From a checkpoint of a small transformer trained on Wikipedia: width 128, normalized queries and keys.
Each number is 128 + 24 x the weight over its row's rms, rounded and kept within 0 to 255. Layers, rows and columns count from 0. Numbers have three digits each. The size before them is the row's rms in percent of the matrix's.

# layer 4 attention value, 128x128, rms 0.335, rows 0-50, columns 0-127
100:126136133133146121162122141150151136101137159135097094163115095127118122140142117160134138137184111147121112159075091122138149140122096103148128095109135133139133063093095117140140123112101106098143134100129136134145177112164137168148134094106123197123135111086087163135160185121139119106125152140142143096119090142088116108165100137118117147105139163100114115123148088157138157127133
095:087128171092122128102138097113123139098088128109148125114139141131111179122105119131126113135093112091170103137143110158119106127136176124158111158175117075116112143120129129133113158148122136154114104148119102141109110111104085127187152149159120164142139116182137152166115163148136149120097125139080140095115120125145120146161104115116075099141109145178105103118114142120149101133170
097:113139116133092088109133136153120126131081094126113139143140110143101143153105118117146113126152073117134134097171187124155121119112178144136140173170099116103151126153141118119083131174106111102103165107142100156081121114102142105113149124150163140105104116145101152123100162103142145117122135128135127161060134131126173130141142135146160113124127144077128101172118109146110109164113
095:129123103142094136096129127120135071092137155154148125121176119119108086183159160097121115111137156176135131114121114136098162144155135136130120125149094128116135154176135141113113136162121111135163129150156133095124109126097087144144089135101116137120095125097128150086131167166127136159154059098104126160146145145110126123076140132108173150157081132104131107110158134124126124117103
098:124125136153150151150145156122096126146144077160130147126136130112119156149203085125141157085132108115144147127115153076149129171116118143115129149123083110132154148098158094119141147139150151127141173107143123122070153102138132111119141120124167147140073159096112095132156132121160127150117096105087099108155085153117133099144127102105130145155139110139158103084098127119115098147132
092:101104150118113081114120134106095128118128118132122105127134151121147152099109099161139128130124126110174106090110107120117141130125114102159113119065159134064133082097099071098137170121094166162158097098119123148162152141155166101140136112115160154107163141155107162153130133146121132149100117142149132128124130143155124141141115098101095168153146111137163120108117133193126150148126
105:087141111174136153141121093112154121172121141145143135140126133117129130115129113127146132084152115192139122088102125134161098157123143169135126149102136148130109128135151134158143142132116123106136115111138136140144141158157153089113133177122128085138112137110141080120205097164080089124152074126155100127088128146132096131096144149121133178080120111116141121127118106105125135079127
099:138160093135104126144113125161173131115106143109129107135104108121132143166132109113151115095109107120130097100116113138135144163167109129101156137141093131150140124141127110100129103116150147152103178169170139113062141107110102118113087134119134184120098168121126147137157141135119145185109132187180128118131154137122168130124125117157142073136121118128070134148109112130085101143128
101:135129148135130108141133144169135109163106097114133111135138133170163139094128122157175135140099131128155185113151135155092157109136100083115139118139090166118155130114114117129167163125109098122108135076131099177092112109131171136129137119103129114127127137128105156178091139106143163165119112108114070138152136148087117131122115117096111110092136145140127133110118057132139148159157
087:113136159133104132116120154126125127145145093175149073146157095092161120103133168146151096146141120150141164172111109121114122141097079157125128098103140111110116122081137131125136117148119133184125174137145103114110104136184116143102172139164150117112096099117112134112115114082121094132159127127156083169133085166145098159129135116142159133094138149120134147124126118102147109128164
096:110098150099109177156146142136131137069140186120125150114156147164129108143133127076128139116141123099151119099150119143128102157160156089148112119150111127094128157164123143098147168124156076108094118119173137148120127156130110142087108147114144142186158104116139105114113120117136137126152111086131132137154086116080117128130159154120150121141105106162103159128100086105089136133134
107:111138143118091100112115120116099133129117133140176154118111120149126129148128113113110131139167071159179135133150114161134120098161112120123126109105138136140104103170141087135140138157100092126133130101142132132115087131093141091120135164101170147130148101119106121143130157116117156119110132063159138133133129142106107160176048158164102155117117121110159149173133165087128148147140
108:166133139117153120106136153119145101136166171126113118097144117112157097073142167110135120113105133156133119115060141124140139165138080128126114165127110124139129106090126119105137138134146092130135176117124113180155155142126094098148122104109103134109116137139155118157157152152086120133125164114146119115077106131150124158166110122195141117119140131087137162137147135064094124137142
091:107096103134081109138150113091176118101123139141166111146134137107126126159124107147121113107159136134153118148184151121097111123158136095143117106121145141097075064176145140132124105124092130134132131126133122149141116136076124100122180113143152140132127118081135134153136100130144136114176127121099107141173107121153178150141117134155112129142142172133112120153137106069106071136127
094:117132151167131149132096172167100155154086122142116100124159131142128102132130108135177155144145140112148080178139128150130113153123157135119136148094147154124124118097182125111114144112102124111131069126150153112113124132124157117101086140127132096114133141088136127131126141156133144150105077139063133150166117136121138114142130130148123097140075104157177136097154079152100140108098
092:128109131137100149118160137081115097113136107161135125100154087089132105106118120119108146079173108144199142121108145113109121166105111111117125144125101172128126119127116141134142143126150185130162122153137099190105117113147182105156142125092148132152141118128140090156147101135106142161128135081090128145139141128117128133072126130093110099182095145123114135136100150131136149118153
087:170176113118163106135157144074135154098111091133117139092170152114153118117130120126135079101080152110108154107140114142105113132117162114130140163107133148151154153102137174182144129112155131144155148130153135091109101149128132127082136148151095099130150106122132106105099137117167125171067117121139146105112116132154114167137135134117109134143111106134132121164141074166120102104106
097:115129152167091115110162126142185134138104132111136107178165147099136136147115133112156162117175114129148150132154139130151142143162085129145141115163122088097169128130106123163145105192129121078175129066134123120128131126148119124091134141150110120112120151127086120124118146098139082115139117125130138143100111147088115104062131106134113127131108143126082134096153110142100143153111
104:099114125127114166093109129164101154156161141130135105145137120110142127121073098114152174090141106117087118149162111114116181142195115126127083165128087139120139198102154130131135107141143102110138134130124082120107130120161140107146168121122127149100113081092120130129166158130136142140106169109108117132124117124088133128134168144181110094096096114130137140134128134145101131137136
097:155101143160153138121128145132165116101115163105141110128114110125096128133103117121154124118152165126065119111080164081137091105106139148101125140174107132116141132154134144161119126103124152143134093159149113134127101172118143102121088137124170114110137149144106135169168115103076128136154126141166146124111124136122134152106092133138166153091141083155162150099073162102096114116104
091:150136149144101158136082106153116122133134114109132119124125133158157120125103128082142109117127121104128138102129127107134111109102122146172104127101146079121130119123082138141106073144114143121139136121127086187118124114161160144153073110120171132100126123071088154159087162128153128156149147112089153136157103115146146141114142138121093115120122104150152149126170119183128167137184
085:158149105098138112094146113134104112117143118097109132109145104125105124101136124110118116142104163103169136105088146160144111139148159132128117087171156143104117138176145119156185135130116185111126095164132102131085166150124088100099112154150147124125172133139205097129129123118136154082101130118141114124089100109148102119122117141129171106139142117141108139093130132110142086135164
095:128122106136111094144153123131129144128115135136161118151164123148146132101148155137115170160121140146110057126121110138136133156147144107139150129124088110093131105166144103143105094079123176117144142109127125173139108121149135175147150082124133187112113075126077160139125074136127140129121116139089121119141155088120160120103080101138101172093145143121128144114117104112127167150122
100:169118147127134133118131124191055130103105135142124144139139165124106108151100108113143063115184133106168112138136137093109097118139154088115141169120132114152099138178126137129118129134132132110142110121145088140157118169135122152131122076161136115123141121131095153159127111131127124092122170161117120128131122155129163127123168108148087169107116110107106082139131144124069104141123
099:145162138141141124144111110145107123127141112125120155081131145140128140145111085124135170129146165070159157111126093183097075093099096131127148133119109182121112148132111112162106133159120128134122141120133118124124123154068098124150076113136119104099112151161121126124147135074090150134112145115095145194156129129147143170139153130082133150132109158140099130133116100161114121115112
102:109099111102122165115129120176164113130156104106115147133166134147170164101100132096145131089119146108180117170115116162117142146133149105135093117132123106122098106083119110082139125118160101123123137153181137126136118117157138118123139111132181126125153116137148118136096134071127092149115103105158098156122148168126122158158142144118110143116121081095164154142138166074125146153117
098:142130149127140133140091159096117132111136119115138078132110125113127137106114107127140131131138121114135143128139099126130136121182132166135138122114155177159178127106145174152182108134122125113170087107117122112133107082140144106133147116147122102079119153164134191097159115121109103111091140127138083092099130076147104143144098169152102110108133091173154123099153129127141171135153
099:121127126161124116089125078179110122090144061141159157128101126168122142145142106094152118147094150096198092144135110116159117159110104122106097111123128119126130117100128149119124100142147115101113129118129143102134144126091112204088161146142133119154147134128151132140136130107117135151173140088128155139087136119163141130133122131103119132109164098140139140127143182110127133173098
103:110110147168102125124089135158138107160099120115097159119149123150117102127136124117098085095109111134145125119145108114122152121110147131097103141117107151115089218100089130126170152152115139153146113123144089099131191076152159115100118088144106179144120126141114157130121140095158154125152118155127096154088107124130136167135121124094145130113138117140104141148137170136137113122166
089:105128151105147151116119113139137104136148119139152158120093142140155101116131111099133114093123082077105139148147166113121115149123159153113161148125151137131080136121183095108117104142095143140166126145162093204153131149090127099078113109166143142144105121107106132128138122149126155114108105134129127136190149127128110126141157166089107155090132119132108145154104130101173119097104
124:147138101112118117097120138107075088149102129152133147180112104143134128124150158103112142123133122139159177110121096134140148128116119128093136110094099090117102131090114123131157126091120140101118141145137121180111115133124153113111107123139140150131148097117147094127122200125151140133129132151148146167106103175098128097158122137105097152116192108145120158168095149096144193147112
097:140112129179141116116135115110074144126149121121092152115155125137124133167140158111137143087126113107189122095145117089108134094112142142155082145141133100134134131183142103136147095109112125123149139132133130111158138191077127138118113112125125093116138155114107156131122110100184175091129139106142108128147114092118162141192136165101135097134116118127156125142086117096157132111106
095:112092145112117079138153135105184086140150129108122122119131162126115134147117125120075160147143148145134130101152101136104105137103119101110130085113087129163118176156110132126146150133141158164105147122073142134117102138117130118153098137173119109082130112103152095138118113129141074132117185110137119185131142120123122139114134109147151131116121178136157105125129131165155131076177
093:127158116107086126147171104122137118126147116095163158126101135109143156130121120098118098114080142154127141165093121168104153118127077135127121134112119106116100145144089125129137113123126117114164117108116165136128087107143089112158107135137138142160153190131093161106150128149089131155095178088115122148136135136096132186063113130121148140149168129120130138130133151108134175119089
124:109130073141110104119099160147100154128116090170106073125113142112111128116143165123137086122105074104120137175124131129125141129132138154142140167148142138150138096116145100148156127117101143074126063150151166161147129109120125120089165187115153127129108144136176113141126111142107079122129131145122149124153154133169141125091149121123095132122136112114166144112123150133109126162086
092:116134135083150109113116096139139135157141144119136152143142155138147158113118158121139137099138140118124159115127094161141215099088056132113153130113150152122085132118153131143134127138122141081096151160102120109108124174140117134108124159135136143118145143159136163150092138103136093110097116105109131103052157118107148142142094115123115097141077161128132117146138099158123112113153
103:141144141117079085146122145110111122135140147110156177133115102111177112112084126117104161138123119163080075120163134137111143115118088129153100138154137144102128118179141095129133122111144142095128123136123095138126134148165106136174128089150145126128131125155152130132094135144116107176070127152112160104074150143125135156155118142131169153158157103101105139129099128087100096144147
112:128134148103113133144126100082155140141122111109100117146109163117108136116117124146132139134112123148111161100103111119141138147150153112102105151177129109120120160129100145131125128148149129139132137121080124174124192116121116125134110111167118132074115138109078125116189092125109152100184115122112124133154185114093154119098142143091162130127158132123153074126120134155175129065146
123:151119145156146074108071120131101099151115137162140118106166094115132134164134106130117130109137146137112135109165150099161101077086114103146140142159078145122105153156120108118159149150121102122113126124119127118121079118134160160128167159121132155143135175149107163122104080120143126128114149126102096131127133160093153123130132128110137136092114197097125108109168154095169140123122
098:170156096103139136160135140094121159090139130090112170148107108106170134119125088098127150118144167110131117133186186120157112126105182136102122177131134143098105126134128132115111123133124123120119126118171080105163118130122128147148123125120153188104099113113114129107128105182142099126144161123115119089160105107135104171143106138132146103133093116126154141135128143098068137144119
092:094151088147119150127130137106112123128104134108086131159082154106155153109156120121143130125086125156137142070087144137116144126128093137136123175125137140139174120118103101152156122131153123125124125100168145166188147118088149115139120149121132145078132138079160094129133149153108145175119095081150125116103085107140137130101120139127137155157143111103129164135103144130087169104157
078:120129169132140123110122145109118130160157142188123179107085133082117165142131127108169074114118141097150080146114168143109167121110148079137165134151119164142106149128128107097107144118160101130107147112161158141147113121128140105142142117128135126148106122109086129115147113139105158148105090159106098106153103098090128118115182077129131130129150170124126134117172105108146114142142
101:117076127157149100124108143114135149148128141124116135125125182149137110129130129113131109093159123153139116162142159107126179108097111154169143153121074135123105123169127141120153134167116121129123097141161115133131135086146168143140083070127081111103130153183159142102091110106084126114159098135146129142132136127120157093118152144135105128126145189147114109112121157111088108117169
116:136110122147121098112095145123157110114135136105123092105128114107091133145115141142148125116126128149121156116081131123147126223090145133167130151119108120140102194128084105140123132149124118133117154140144139153127128074121100112127130119107158135122103156110122102141140151119155103124144137096144115137168112122141161114119126135074117138106177160086136104126086149115190142185148
125:162109151125120161102113079162140134123108132142142147113106132115102146114113129078147159156148117159121105099147137126163140136129114124139096153164131111118127113134094160138100164164165097154075166134090077117076162134151096128137126123149112102123124137155073152119144105159130147131147108132099120117129155155103151098179132178106121146128113150121130080093144115145116147100149
105:091175118120078134150142120064148115095124136104148115176153100140178112137148129111137151119129127094161117127096124099134108124098131089096149113125129154080168122141139132180111088104137097073173155145129167131109146159117101112116138137129172084119118125099132125161149128142112144149107139152087140113146128131158109156100131119142142156136110139096147136121113153126180121116132
088:098107141147155139124125157122126125151089133135112113119140140078106104116159139101133124082161118141107178143116089179122182108110115120103134176122116159109124101109104148109165151113085110108119093135168186098140105118137161135101114138129154113149150155116138115122149135129101141128163132122100140107123087142147121128130122173075094101137139147128135177102182146141094137114139
093:117122131091168142126069159152115126175111158160116146120104157111128174158145150132113143125142139162127146117153122124131159100147109146136137099111139173143108127124089127098100147143159121115111113138111130163122170122133189095136111130133141131118152107067141151158135089127110133104121118101135124124119108090109158120117126187142139091113076108096108146140098156094100129097175
094:137105116117162161145125076148128150146140143150142148151111109138091168160162150145120121122159120077113119111149098145112118167141110142130171082088113130113145142117094161127139139100148149145109118138085173080102154140149134052103116118133128106084153100105117092105139130131137146135114123110126149115121140115088159101137143141124139149082163175155116111146153125158117101107132
095:137111133107142122132102131098129097122118148124125121125144128165115173183127129106157114173168107153150112089139140127125114189179110138136102139142130116101120146132092054129115131150178170145092169106093166102100150130095114141126122133139112138110086094139140116108101166129178113092168100119122141103137107107130158141126106147173149107144148122107125116105105132130125158131143
102:085145139156131121138144184102127116105140116137113112162164140185144095093137133147119118104079086096121167148104137124103097094113122142129150081163125158120162118127120129130145113157135115077155166148141119125137076122118126147113177145103112135148158104120119106123157155108127087145109115140145155106092118118131132099142137119132201151127150116142139177078122128103140128130125